config = dict(
    num_hidden_layers=16,
    hidden_size=160,
    vocab_size=16188,
    norm_place='pre',
    norm_eps=1e-05,
    positions='rope',
    rope_theta=10000.0,
    rope_fraction=1.0,
    tie_word_embeddings=False,
    init_std_qkv=0.0455,
    init_std_o=0.0565,
    init_std_up=0.0651,
    init_std_down=0.0651,
    schedule='wsd',
)
Each number is 500 + 25 x the weight over the matrix's rms, rounded and kept within 0 to 999. Layers, rows and columns count from 0. Numbers have three digits each.

# layer 6 MLP gate, 448x160, rms 0.065, rows 138-195, columns 0-79
518444516514443495483498476502523513468505507531477500479472481449511510500518449510499524497429494526514497504518442515498511506504486497491519482541478492483515499540479492546492520482494491544525475545520518496527508469471466502544487506
475520487463502514515502516469509466549489461507472464512550489486492477534524491525502491505484498494503530473497488542464500492489473529470525448492503460521465505504477473478538486538465503484503457508494577532514485473538497510520524506
517511476508476522498498505481493459488546558509514491480475506500535492479469500498538481492497512576466468492484518463523448509542479538484529521527469533508498490484460495447478518486513524546524501503500454490480555471541529487501505503
486490513482509505477488525476548478528501479502513497480535456537511507505549527501445476500483533500509468489508503509531482495486513507495505493499490506512554516530523546467450499516554496492518504490550503515555460475524513501549497532
553505531486525540504467459512517516493475464511530513482517462534461509497497461529475510491482476463558522501488494511525515533527427434498484447484506514507448501482516479530532521507496494512517504492511540511518506517486478524524470537
449530514557497488500535522499495442493442500487529519499475487540499556497445441503506439537508471532443505530492497493561565518436505468541479494490426506510494539467473494438460528554472475516533520540515432473462433532470541514472510534
531484546460507448491480488472493500545520520474538525461487496482500511488509478511530484483505471508532476517516517535491480494535473490480509502462507491468481550483503454522522489511547473524480492530561493501525486509523484521505471491
450494509486492461485491477470520465518509483486519546477486475456437502460491522525532518512524566469510507517515482521517488468537530510489525532473526542496495510515484475509460487455472497493475511493497543479453526480509501508531442519
525501499469538536466479521540507484459482507478535570500554520507461450483492457523477582548449499509517544477495520488472540480480471450461492488528473490490510472536509501486532463511490507489476489493527514536487496481507544509494494543
476491461522488521505528501495509484511466499468482524507507503495498459490515460496465506527487502495508522471532484464520488503500531513502523498492453494488552503526479489466487525510512451543512534459462491512516507530478487524459523504
502533523487539503471502470480482509483471527465510526463495453488463477484490509469509514504479510463493504520495528534524474516496529535497493511469517486555525475467507504500498519487458514469536479512467527451495540460487483497485508477
531473516507498496497495508520473511480512514531442497532484441500501578516506482510475480550484500558496496537514461553495484485471531501494510467484515487453491482503482503511535529475520501425495470462494523498529451465516518479499546502
494525524485482492509521490488506521484531509490523504456505517482498528497489525499488545529502445474468492510510460498516547522497538482475494514472473487530439451537506504477493522511446541487499512480530539454524517519466545500499489512
471494509493473539511524500458512499504497489494527485510503511507544520509511525498514483468516465476486492505517488488453532523502490515531461508569483497462548500524503532554477485498495558486492539495490470489502499519525534461503558489
518478504524484473556482498478525513546551507481479439521526500477528451530483496497493512505467478501536492487488527496507529479492497480500459527497457497501513508513460542442478492500478529540471546492529473529527535507503546483487529533
485531483493470517478517481492488476481461516489506511499492525525497508464489480556534489509506474518492511493509536506539475503521478516496508518513519481475514509495543493501483488461506480536494517474561533453491504465503513494487537485
529523480517469503502517476520484470511479505574476472534468532528537515486512502441557506465499523514513497498500475495461500490464486542536492507512545510505509484476476497487506486484470460518495474507523477513462477479461469451450511477
487512480493481541505508483507502477473531490446495508516527468459495548516525473518526474514473478485495492536483461469456479456489516470522505514475516477469533492478489484537502509478497466532461500501526499512512527536535474485519530486
522476499499479520503523544497481491507466459438522533498446499503508484482515472524496536537505501507471520485556526516523501486477502515460516469483510497530490501469506512509505458512491482523512509497516514452484470462478469488526504489
480489432464484464524495482507500495484505469501470497474514462499546497514539482487497472512494504481493508474462494510507490553521509458497513450478532466486478474502468513483472481443466516496533518482466509522524499458508499528497492495
530523468495486500517467454429495520505540449549551483485547481471525489488476490473490490463467478521493520469541479506498472477505499521475512493487528481447482486485493491504557499539496497448497513512516504521481507533525527454473474478
485510480491507485497543502523496522531528514497465499496510490457529524495516461498498468508518522444506439538527509492526484498506534485507503533510500539477462535495533526484555472462512521485509500474520514497476438509536470491520551507
508507432454511456469475491531473502524521489486505541497488469492485554544478475457541524476512514485481526484532471471523449469498496508503516466549544489498484476482518520484540532508478487491506531494525522492459524468496472495516480518
469485521500454462463498527462475491538501466506461545429498494530545514517498543512509486500487498473514444459524483524509497507456495524500509502507533480500489487531504512490506513517516526537471513500566514489527523507519521513518569503
500520497527480524483463468494548480539465486498505500479465455515482515458479534507497510512509537537515550512511504480486543527521511518494535512498532514567472491496491511492470498527466491475512501479513517534458510486490476533492487436
499527533489457517495498511510560514517490503525459482518532529472524457567503520465484495560512468519509559497491493480528493506533480503516494485509433474495491486552514469547513506520532524495524476497510459501503512508457511451536499478
504453518487512457500536511463467539487497477444475506501451520510505525516489543476446481497502540524489515446494459492528503498504506482455476493521488492496518508524494511516503540498528516513508541497466492531499499499507535480527513501
503505591497521513542539528487455478480513481459482516523493506474517455512548527459518493476538503524488532487507529505499500491479460495517520518511510469484492508464508481493472511466486500511518504468530543478533508515492519545528475460
503510493481513529479574459459492491488487451495489508491466500475488485499504482487509448538496533497531478468494464550520518493510478518495498489492473497487484518538537521475495568504475515490514515497450469462476506485504447505489500447
500483471465499489505529515514522521515499478516508520496554516540518521506498506534506477485473523534496492456540552467510501494516505496468471473535503500541493481454450461490525437479501460505519469474514496482553461482516524492465496482
512471518489498503483462527501479474473469538495484484532518489500483507461497555489499493538540539459530481500482521504469503509512465503525481537452468486502487544449508496515466472469507506503517508447513484503496496516486473496486502487
450510530460492517503513473522461505509450522480496525487474477472478490479528511494471471449490504558495490503509496494532517453484503515497461510478507463503506453457510499506541519465515491487491484503493539508522540525518483478506504504
490524497551498511494528508526502478532490498485525520528490519506503525520510536533503514529509470512518477511502473506495504508509502519515505461500481486526527476500540496498494492528494467538497508474520513527472520565470520512480472491
518499490550517449464543532494512532508491482527528519488499516514505519512504525430469492518464483544509513463504485500535491451497527516521493481500474498443489514475518467498551458498530491471531509496509513512488508527512517522537512514
493492506480490499529496511486511484468529474486527487497516524467429517486535481474529500482499519482491484517506505484484512481478476486504523476476491504536498477494470481484474543455489459513492499499504509512531498509564523505516523507
492529497506544492521478526540490500520518576518502494501519488486535509505484480529532503508500514493515520531482502468505537474490522525511488482536529475492529474508494429452443522518525517497515481487514477489520438484497504486520484505
540499551474507496502513469476505506538463456493501477483519513482483535478527546462467495532518501454492487492479498537528473480536493474480457499493502497522493516500481514549451548441526496519473481510457473457483517439529509496504533483
521507591497483476484467503490509486510503440480529480506484509522516497525533475456490498536485495490494481494477520488491498504522424502524524475485497473523532518461529507468505473512523508509503471523518477502527532518460472494503493473
522501530466541509447478534494498536489501547554477477487506505521520493519551514481496540469465525529465491542511485484522502477499486466486483477512513494505519541494497515496535497493482493491483489489491491524455543530481512487484521535
473511493487497488481540486515479478450489483510474498493503482509505474513509483494477427528486535530484501528438461515504503554508520506502530545522518525531475538507532555514489509501500495509511448494474513482561475492462515512455493498
497491504493523522481507529496492478476522493467485467493502515485512510500495513485503498532478490460471494505537483500499535472482501521533471510508500531488526507481479458490471477475504530473461502512506504508506416467490515499512494484
506467485492527496532539509542451532488468462506476488513514497529520515496530515487483510509489523436497462483509507514539497502480501505525488510533531517524466530519469533512481490507491487497568487494515545474492467516512472468514510519
531529495512482467497528502533484500513479525448501467537463487519491508520504478439463560465544544501526518521496507491516536504481509463512462483502500514510524466510518545499490537503516521498531520521506514507511500473492499488480466494
502496526479473490486502511484533481469468526510532509484525494502499505485492445493557496482519500528501500482491458498498457522501498501484555487478542448478509490510547446501515472514536504529500476542494483483456492481458473543522517485
566506527489468492503469532510520506492497472516520522506534510503496511530500512517476544493493492524439465464434496477480520469512509470528543495492512467494537498474446497483522545530515486514509527491534502507531515470505493538467489494
506520488488541497514492553458532568503490522546501477472542480500444475584512552473487530469538501484496564494477534495500506469499473553477497531492481478516507552482477514542543490519524491506483486497461515483527532533518490495495532517
536527494505471501515520484480485503482495522512510508494505516453527493547534474538512521518498498462491512475521472504487512450488496492465513518516510476497509518465479506477559529488520499472511526468486515519540471548526479503536488488
475476516526506506526538504527508529479460508476514481491467529459475500484539460472539467481522502506520544521540464522517486489468495509516509498548464511526479521522534507491497487495508508527505534519515486476477486478464534488506511519
491544512528535495502473490488514505505483505462475520521513504475490483519511522504540488489467543501493512554400516504524503479483481512537487527475538487517473544490493539460505499488494512494474517515503526544520522463523498501509524481
458514481515475520505506490500490499522507499474440519522501501460492526476452549483516508449493496502490516538481507505475506488459442507484544528519523487517541470471488540448485536552475486476502520486523495539533512523518512480489474498
534489480522496477487445514497473504480534479512520489532492452495531452537515512497508468443499526534492491535488505489504477530500465494478505515477489499516503498470518486531473503508531525539520521487509462501470518497481537483508498500
511510476522479523485548500482517435500449489491516504448497526480487488525538570476501516512511500493493476558502456509490490497520459499498522498470523468469508495468499537529530495505542485529479491464507516513503492495501437512460518491
494504479503478502498456503504507477469489532509503509520498492502489518518520514519470493452514483502485481517504521479465511438480442536547487508511528447519514478448533463478539521492534517492483491498495486531512507497472535530498542536
459513511469462503535509485512492468482515507444505553489507475523467502494492521459475505481504491515507458474495494508530525483457494536511499492540471483457472498462490511460467501523492519488473531516536499493491536497491481530530491496
511495502518516506488505486479550507472464508507560528489483486473466530536492533526507484520509469523487510507500464479474435449490498575491466547472500495533520559471510497507522490488512485468499493464511501533524464554446558511528469504
535483495493482551529478475497498485525506497465547485490495492538519529538520479545514479487451494496533487499487528529469534504498531524545468453480504498477524528475470488502490503538502500489483480495479531544497526485524516488517510518
508480476502480469479552478515486447521523529517477475459491509508559535510527482517498499466490509510508519505494502535513499474536540526474491498516516488500496480491520452480465543492518505515473491503478508491551486474526504496473492497
523470489444529497506490568495517457518484515517439526463504503465435489488490508514494485467467491495604534495486481476498482460480508498511503481537490484542503563505493545528560490475498503432448545536525501549503505494534482498493477491
# layer 6 MLP up, 448x160, rms 0.0652, rows 138-195, columns 0-79
479534482506540491492505505494492534486501514498546527490506514508492457474514492493520487480539492475513466511491512486515517506471455498471477493503501498511523470502491538513498561483506461513496500472524536499499508494504487489499463499
512535494492496521486518494516478497487517470546484465527534524484476521482487535519526526492544475461514510538509522503545469567495526444524456508469480516487517541508509539521528459483500445536498555503536465493487521506479473542480488502
495492471516494460488541547535485525494501531516467487473510506534511500545457541487511561489462522468484544483485511441494556516528542493492448516508475503513498496466490481460482470477521481487516468507501508484518557488470502454440504474
477474496477500477518450547503568510495462488513518494484502466528473556469495507488536495460485518488531505491509504505489483528494487486503522491455525504537556476482491543491469529461506514497526472495488542496489476466545538500517489461
462489483561485539502532471480502469520493512442479519495470540526472510487487517523454535519504521487525497500480499459527536512462531457514460470500428527522490533515501494476504546463497509553483475527477457480458512507535489498471516507
557503518496496464462505478491519483493505448528525525549503503553543532506466533511512469494494499460555480549534481482461479498484491483496495511500485455489481547452541479468505478513486490462466475528485507516465544490548492486539524519
538508473538475488488509511483508466478507520511520489472481554515490455497465503525527505527520490498518496497546481475497487517470507456492486512477527492505524514488522483506464497490506492508494528505473491502487499498473529478510551499
508507520528515504485480530554501504503470506519533536481544530522509511521485459488504463499536495472528439477523481483498522485517486486484520492522515498501479516499516488471522463515500508448519522535504494489524512487509465465502476468
531542480517513513469462501538549518501475541507500508499485533523506503494504509484503476489475478483518524515493492546523486485534523483487501478522516541473473513480478506536521468540492514503516501558490503479533509498514506503512497527
486478513510506492514459492494476500479517520545472504516536508504469530496490487452490524504487441463498491489485533479516454548499512529508489522529512527501481552507532502527487493507505499502514434520493467477507517453540476489498456478
525497477499549482505495472544507521532493461539533543522520501485459520474507493477532527492506541491490530486478500531508520501471528492518488494477500485521516492500499461515520496496533486538480507500524469472476532495503497496483496490
516504485527502516555449501521510481481482465486505512517516530532501490478475478505501508500492522491502498486476493485541524504506508522486482481490519492482539488504466478478503489532489498500477553496511521505521516503538554513502534510
522531494460510495511476501513519531520534483452512502476494509503554504554514483529513515505467537485500488481450503518500528469523495502523516516499478496509486485477463520522488537485492521529511516477493519515523482486508536493449505529
497474441449492493471473464493509527476503508484467486517502496488562527504499479477534505493527525519528511503492500500530489499499529491468492474497476524517452499491552549502485440510500502505496482517476445467496505485520491528516495508
495506471548503481506533498479540518538489480519518503474489511486511483498537497461558501485479478478519515466492454487543464556466466487503497478512513468538504516514500476485488484514542543503514521470478445507540470477509504497512531528
500478503466520504543508484474533480472520467540411540504517491498520485531510539495457434461470468450461518495475487489527494483493515489456489438524500500542461476547530504543492489505522519516493526480512434476475462525533492482482518508
479465471474489549552439442487487510500532543485452483478501460473483521536495452524522517497509500559467478496502506489540513501476489500500480422528544477485471521530525519508510498517507482533506523553496529485511490534539477507473496504
500516544493508507483463522484545538492497534473502485543485494472554518503525480470528488493511535560505480492499482509507522512519473483507508463518503508479511506510511439464488522505509501507464503487499468484492497575476497445514517449
483535493507517493457470517555493507507490516491483536518486475513523486507453477494522504481500501514488514506475473484506465528457536490495482519481501531487519507515508540466494500535496460510482491492556515518512513490507478508467489502
466504453495500470495500498529480507476463526496483537487530501511490497433504500486516520497472476497502522479491560508496492451483471475473499536496473511527549473467471514517469492503524490523503496521525525488486468504494499498482502486
466521492514477448533488449527458494454553451503509495529518480485487485453544500539481449502501480469528548475542480550535468522510488437520534508524551510493483499461518517488477541461523513480515498477504519520494506474513504493507484494
506501485542499492479457563461519553498516484487464452498510481428522508486485463544518520492494508482488451505500522508461493507469533473467531486485544523502527482460478517533521508529467482448486535516508501547450536510526479513502482552
534492549515520516491489498518514493510494471510505542478509532532547541479528520493486501517539531469505470454552529490511495469491519481519508523523472492521531494525491537483486498478482469495492506509507497485485507484504507518459499514
477549472492543497501492500469496498522495485465453518473482483461532463488508516515508440480512504542483509484439514485496464465492540497449518492480508524508514497523497502498477528472504535494495509508530463514540491554551522474508520492
497473481463477532484525483480481523500474495511456476547535555521502485525541494495492497449530514476509518436481498495514516504514508516461507478545479444493481512481463492503503479498517506504529481503517505529503517496523504516470494509
517473524498483503513528494514538516502511442495522502504513490520529537488482495502505450511532497454487476516459505497489491518445537520524416530492498472483490479521475496491465459507485482542503546522490491477460511505551566506514539528
485556469490480500457472499483503501499524516519489502473494522485517497484509522517515442500531478510531519495495481491501508499473543500527474460455489466487491481535487491508558510504512527523501540483515471549467497507500496510532553502
531479494507477509508533480529520494485538509527475496520531468471459469531534489488488497526531465484520429497470513541512477513495494467506511505471509446516501541465513483505521462490489527526527512483518518516477527506506466514481482531
547499486528438527468521472555501515521478469500498523512536490492464496443530506528450511493480519495487513475525518500536484504533432479503492477532499472540514482484529531488492524527502484557515503513501513507480564468545523537513431465
527489490494519547517517520487502483538487498543484502472543487479501459485492494494467528494507510481508535506474485486472506552496507493505509529471507496488494503513506480474507517528490520461485454515525515470507478485513440496511488484
517463535497517517494497527497542554493567484487500477512542478507522518536519508512521468507485471464483507543517528503468490483523487474492524486499524476503541504453488510564514501494450493491522543506492536542505507542492478489495500493
484449551503500480484511552509500504511428531534481487493475510514483539522498506494460509468514476508517535538480476445491484463459517507496472479529476494498533488517500487500524491491517452509539496504496486529509522533433486476508498481
489502456500473482518491478486508509474483520492511477535505497465497455437489447474510464514550482500460483471532519497486507520522524484459496479459500513506477518498479500510556496499521488485488470508535475472508494507493472483535525531
529503504508455479536517522551496523512511497484502466466425491526486525485469501458471474553445518505509512472471500463487461545462532506468526543496503497453509509518498526498501469534491534511469498495489479522478533512559518502469483522
533498508503583441539484484471462529538504505490496514553520490481443477474567490496507478496498546483498513453462536541486460513546482495470464498511504515506441470506461507530506498489497527499508504496480540538514534389510479509509495502
529516492469480472458481494511524507539502512477534496538505518502501440493504501497513498495495503525537496562442520493497461506499476517462483492529475468466496524459510519534496485504512527506530510525519531520524467477533537499497493498
506526431479535487481487501505550516522521575487539561494494494475473538476455481499520480522451467510496504463511495497474553462503505489520521503522469471505494490463569452520518506493484482481486509495536476522512530512466490530472467528
498466490543482519503496511469509466484481474483523490490495528523489498506485467465487498518500527515481495531487470524496492539485493498487503495510496447544515524498535489519478517580462501533488552494508504497526481517505488495457527477
481521497523533503503467518470510472523560519524533494500514518523504453521490500518492489535492502487546475482507498460509505513493491454491506542460492501488509495484511493514529530520481540545536542461523475498498490501494522537501431481
501467503532508511493491492498536528530485518521470486531472516479456536528486474481474505534531515514536517543515583478516459514467540471519498499521472511500466496508479522525507541446519516470573462483474503533507490520524499492482496510
545489541489512507503495487487509499485525498490533502467527521507479534519511507524530546508531470471507455506490497522485525495523507485538502537483515486461461505477537512495513481520532510474406475448473498530500521453453477517473499488
482550526511455506479543493457498491527463484503489548494480484536495472506478510507473525512518524484518512467468465498539518503492477470485475509479477484505474497480501530478453502510513501490528522523511493500482511529531513508523462528
505483505481530504547461503534487501518523474465510518509462452518516475488509481523454545512488513485444479462530509449479521511547467498513503490509487503498463479461477481486510526514507480542513528496469497483500514490521497549535507492
506480459450533491498502506502525542490510513516484476508468473481495515533522532465477472494529512528523467497520487485448476480496494437484533531520466506482502509453488510516510505513453499504507532536498520541513502505513523450509478462
437525516477510480485492480489475472491505545512468503447503498552466526502443495450544493525484500505474479537579506517508497534487513539489519464489552521514517496527508483516468503487491488517478496497490492538483490518503457540541452490
521516482484492483490485499496477498485519484525488499430509493479543533497448517533538488520437487470471478560480477501468487502507478533542539515485493510466552542506519457529510506553500467495479483491500487495472468541488508512475482474
505456475466540484468504529488492470471472507520517521486519452547502490477464481474505502487474501494569518447519558455506466513486464490505525489500459534463495479494508512458520502521477512516501493516516510529511525506514470513480507525
531511517482533517498536486491503511508472529495483557534477482472526510532473521488521517513492526546466481503529508467483543512541521535472526508477505527477458459476479474529503471522516476503478514514496466516449519519496485485471469505
458546505525523480468518490488498488547519525503512509482494497472512475540494478486519479493503512485514492459535505490455466477538493471490459472505521507497500474502508498504451542466551531488500485529508473502545525499496468477461504522
502509496473512546502497491465496521523481481500554493491488479529506536479516462535452501510522508498521456468484499483543492534516537451465476513489509528468459490492467496547528455488485495515518496447509507492497457488515482549518502479
489492484491525531466498550499484483521465467517491477503488504514545492532494488503528486495442520522475495523505459519472490487491456515506467484494475549504534513513535475520454499495491512514533490465471490541486501472489531506472488517
488534509491496506488480541510515490479496556492462503481514498455521491506502518517512490469513507539481539495471481518524506495516522488520470539482486486483464465554539507496552515450476520536504501472522518448488526511498489522488535492
465483515521527477490482519474497501513510501477482525501450480529505504488480533488534479487501564519500526489477532522516498525505547514506535485487521522506517521506505520477489498468476485546518489502501477522490528473512492464513459494
493493517522505499527520477489483472525491502517461513509500533504513487484497457455494519484507505495475528460522507517551541538502508467482520494559494498480495458544498491475505523463512497496499500483511469500524476499487509508495548473
507541510511479504519466462514477468439512512489519499506527516472538503518477529522478477501491530507511522490502464476520435511505474510473477493498534504499522485456539499511506480500481566491481468512524502555507489496538542499495516540
461481484487490533497478462523488508500492505472496453495530495490500521505528511494491492433498497501463524445514505567473515501457504544504538477488468485462550460466510516471534503514531508468513518484495502505500518486522513518543524498
489492475497482511456455504517502508487461480509505511487515513497489457511487520474508464519523523474466492525476482512521494521502502504443477507443496504470482485525467536519494460515473466525482488561490468508491530499481533478500533512
487530472497508484463488454509490512468548506451520476471486514535523479486526532512494496514458472541499493476463518477519516493494508545470454524482499499510509510526490512535494515503493556474480508533543552462533473528506488478520477478
# layer 6 MLP down (transposed), 448x160, rms 0.0653, rows 138-194, columns 0-79
502441496488495544481478524480505522494520507509508500498510471488514498483469476462507488497495507526498523470470465471497534526506500557500500474497526511505514480450473476497462518526534516509521506476506550459490529496487484467500504551
494501522524461546554497473529509476543500466484512517544470503512488502507529485502482513522500475478549502457510448474559476484483521531516477524507469530480484467463522506499480517539482514510498467542507513500467479506466491502510470435
504485511495515515527478478532502521500535493482496538479496476515538513491479524514531490518504466541509480517479507467540479511507476522477486462500496480488528504464485509490497514484483540519538486516480473486482528492518535515530490525
487474469507513524483467484516451522498548498500524489512498545477483536547495456493484519525521525497484521503450505439517497492538487493439471498550500492517468517500457462511506479517495557486496507514446501475489527530486476517478473502
500440534516550479495528516511496490492528526477481534542503553471485491471509493478495524516467473463480462466483465506506535478514481485457453542498502480503504518522517514550513484502537476471510495462503504495478485500524501464497496531
496439447469538507525510500533484516523492512492539483522461502418483482474528531507484523487501487512519515504508512547499483497505528487511508526525535536504493489478500520529555473523532500542493503502515489481535517502511467553496497483
484544482501531455498527498502491520478509465485503474506518476501496501499511506522491502541515507436503495524504524505535489515508476511439525482490535512485522464533484527493559489531469446482506467479536515482496499517523514517504455503
443515520496495493494516441473500506499501489475487528479515505461471523504510481513524481517505537481505504474481543509496527499554504509469504531479505517522523454457484485486514509495494485494464519483491503482418563466489480511492446497
523503503509473483492466475447470503501492493556473507505502489532510544524475504517486482479565476502509481499491502498544453493492511525545549478461514515452479531477481494491504515511487512469507501526460537459477480502459466507512528535
467491492535481461501505502504478472500484497463476488478499528501469531506497496482492506535486489475545521466506451483530472524478532484528523497501502480500538507494477517490498525492508481515535493483469490487525495440470551544476496506
488536479516506502445500493490475498487493495471504477499502503483488501508506535479432488538491478461502492475476469508522551506457510503470510495532487483526477487472488546466482502471458497495572502512485508475488545467430529510497498511
473427465479484478534470536448523518495530531509510474475464491478564523473477451503519456475529541484513505499486549506529502531445496523500475475442491510504512477502515504507451521455469516488507516473464522492557507503512468486515504526
529498487503517478490514500467509463507478502490488565466511467516501490516425505490491511522548497535475492489558510474496545506433511484466515505525506476468505504503513483482458474519515513512465495500482490500503468495471483456532495478
528514456508489508511476474493551485532464494487541515502514500508513471531530504488511515519531477531475497516483481567534458507453503492467507527504551509526474447474482493501545472493448542491494488507474500527512572504520497556486474496
521503511504451517474500500504493473461545477497548492481515503467482549492493489492521515488529541519467502511512466516463534526545535502509539464499525494491459462430475501530525487510506484494476453497494516507469479514561481490491481512
526492502495515485513526546500528495541491476516514543465511488479500457541506453523443531466471532470525492470485488516508499506498499537507483471487558486518497483509470483477522505517488498483534510498461435499492510497474546509544485504
466492507517508522523431454453483519522537461519483502496496496528500494519480452534481533476552501502524508516540517533507503509492493523514525478493472500454465504491481495511475518481450491493453520487524538523521514521542513519488471493
451536500491525524534491534480477473517425499450535491524475469471529505466529495501509501511463472531464476520498521500488510508461480475472512499484480487518495523541453473470477489521453498552519481425481476516510473485499481476486493488
486466486506490490485489538491510493542513480480502533498496461505488520494497538495478515548474515515526539506508495514527464460468484487463498482480481513484518491502470502539491490511505508518518490518496495443515420428483504493529532512
495470468521520549477531488505466512524502520478529496511489477494481508509453519496522463509492469523492528498473480484505441442469503504503513508509496507473488504501485524552586498510506515522511483477556500455477518510465527495466496476
488462506534484515483467511505466466445460513521504484502553499484502486526530474494475476516504505486539501517460503497480506514473479507509495522497490499543486514566488505496505501517499502482539492520487540472528486477486481557505505519
545496529464475508494501502482532472496492513512498451525523502540536498517524490490464519501503491504509513506509513514509488502485557532504534468553500530509534502487518514490494520485508528530439448530486516529498504543501537493487534492
534545458495495459488492536528499479511513462482469510509477491489478535552500491456496518460531528479471524489505519491481522462482510518487502508491488478518484467487534515466565517531537510470477509495460510521487513480525464520495497541
503493492509484482502526476482512542508458485517475512545536494546501546525480507475508510483507470492448498489513496510492548527493468507507485518479509483449525528510488529475505498498522472462517498530531515486450516438478454482507485490
518461524470457490510473515523502513515507504546536515504467509485531481499481508533500514505513540530481501523501524477505533540519554480497515502501508509543498499491498503508522500497468471528464507491500517492493548525488513509456494474
487526498481542473529495512534482514513501534485485501507522546534500491509528507529499483572486510509483523493555542546499519469518532488518561490475466545513526513504505484509480482453476574465513480493444499489500499480466492488519528493
522444488523521506504474533504513515511501493493528471493460501521507481488523476472544527522485511498499493519478503507464469471498485499477527522577482531468478497476484520494502524451479492472509466488495513461532527482501469487445457519
482534537519508518480516534478452477474529505472477502512515486521501518502501525521534543477528500507542514499520480450491473494500453526438520509505498495458553484517506476507442522460495495483521498491498490484478525495498503492464455455
459476490469544467520523459505488484530503523533506502504479525487523510494502530464512506457504496482505506482504529501478532488522550526482532494521514506505482554512519486526563512472522477458477474480497548468476489488505518493497519469
476477493532486509494519516490523511495486492530490516505517480513471474456514499549509478479512511468517514535502431481472463524506504492493492477473510483471484500475460499506445533494508463511461458519526502477535485460526501467497520496
506525530519474495522510488504493480516497502476480517484506537492535488520502456486480512500519519510499500507516512514503526497479507510497481494489487510544516538496501512473453476510518493529479475473511499451496490522492512517510510486
543486533512505470494496518493520485495499484510502426485460515512522483522497488487519493484521457496543541553480477489499431477519476492474508471550512516474523506519499504524491500474553520460544497496520458481493536526503481479521515513
473536493521508500466513512524511481513530481484517534516480474528513484523518492519527531553505491496494456526498462499519493471506513535520500494491500497500519462504529524491520501507472485531501526480514515519485507550494507515469483469
488482473495508557470459525502550457491490479525521491466529492482517481503527516538495496511484517488491540498535502490484494491541524494567497485503508476539497472464513491540528529504491502464509493508486462515512516453490511469525499484
521449511534580481499478499463481561490488525516457532506515489531497479524473483514458544509464528485471494487472465540520483555556465501446497487519505493508489507494568503512462457492517551468469504503479523519520511473496493509511480514
533478481523500485494477496410497515529479486495483562498498512522464494517493507488480496515467516523482488489495488496487488488522513485516508518502489513489507522489505496504538486533469513474496469519439509444485508454487493504505475490
512467522516467500476464481483496491501481475479509493488452513519518500523485470510516486439520502524508529474506453528475507545501501560453528483501464485495472503513475512494500496491516502478510510481519528466493449469526529520466514474
467534459484486509504532500520508487479467521512438527519516518544504520495473492503488486439512532504474509509550489493494500512475516529505523501485521558491485473452479492502484530505464454446474508523489503499446497525547517488484491528
509512511510519506515514496479499469497531495484556529525524503531492457513510469535524544457457500479519503482478537536494537517527430497543457529450472472448482493473520505505489521480469515548493570481531468512503548470491506505479456478
488564495511551476504521487526452496488501508493518502496535505493518506454485479479530478482497491486460532475527470487502497516507498511450525500515506515482504522488471451474512464526492491451471514507528495529471532499525505463503498528
514483504530506525535472540504490498530503507453482488538483515511522491504519524497490508497474492515480483502519484477536490480518510531460500484519510486563476474480462489491507476492464496483507535492551485467489511527563521507490469496
497450511468546531498471498537488520496508493468508500495484503496524514505527542475492483508466530482503485501513516540490480480500522535540489484519534521537484511544519487507483507482510505503479485472480530475504451502496464513506538491
528494543481530450483451488481478518442485491482510490473506461540465498479431537505473513506491520444484456467467478509493480495513477481529510521478530504509518513469466503483517468501505489474483500490485518494510490481444503501548525534
517500498486482484485540526517500464517498506464530510504492493449492516477553486537524493490498530465481506486497506523462464544479507542532498493490511535545487506551523523493517504489495463533457539508534462481477517496482517525479523527
536518545505506524474489487455509510505478480491457482503526487483478504505505525503501524486466530485486493522501470467466531483543457495491478516519439527530540508470529499500473534501481525550486530510529492486548539513528490481489517485
490534513463526514519495492538535548482469485506529484466476489544522516492503505522483544512494471486510505538498503504532496542536529543474508538503459506451527464488507474481522499515513475517464495482496518492463512558520482475471496513
499505482530518499474528500473469552504468526541495502459521458494512512472484476498507514490507475476543559501491571474507499517505450513496549499490476514474522465499549514479492484486472504505480469493492494544517549548529512553492518503
466473479507464525473497465540481511484512475519501485508492514507517507471489461513497528509490514509519544486505508516479477498500519491495538490554495516514516512488523495468473494490473506536504520487496508498505499515513483547462517454
505450490482461526484570525526526502462507491542483505521485525544481526446501483519497515506493471520499517503474463492508520522539517516492500525494481499502498486478500506464511488542518450504506531483499566475510516501469515447510497456
468493481499524494486501521489504511543437505498527453524515478505476469492466544524482498516506482475497487485491512475489525499442474479492460519480502462518498490549480471485504501519457491484462503465516505537543477508500507483492530491
492484510464472547522498504468476462537506506439480463486453550479469527498488480489479530447487482502468516465541495519506439473506524479483510478492515482527547478502490539543508483517483531513492475473495495452466443518530464498469474469
475520514459515516525462500511503521484538499468462507515496476489481486514460495526530471468510480522505495453466479484535537499487522492495516507474449523482514469473529447502504525531487515506498459513500548489477539486486516512502483520
507498518502494456498529529482482469504529474483492486495540428494534539509530533523542501488533501503504529515500481524499474521545525516459542509484470523484505491530540534453456502527526492527509462480542536488463529551514460474553520456
478526521482466501510532450513507477476519524494478563470543497481488473500510531476492500445492472519484508470507476462513574521514522522509511507560464505450454476486445503483469514490504497510478514523519487535491483540542500496516490486
477469465499504535478538549520499473502540524480473473479483517469479489511496512515477518469511522492509484496523490552493547535499552475530482489464544508482537493469479491506503525514531458510499499458473517453477507485547492542532507479
520496523525526496494514500454493517526496494538506483507516506538507500484474503486511514549492510487524540503530513503486517482477501477506459493523469524521469514555508459487469510482520516496557476516512532571527461507510491498504470521
450512513515498520498534464525539523504474536491506466503514486510477518498486496543500523467480493505467488511519516524511506535503517503542495508488509457514477534479480509520490511497543460512508488479505503537506501543508488516563482548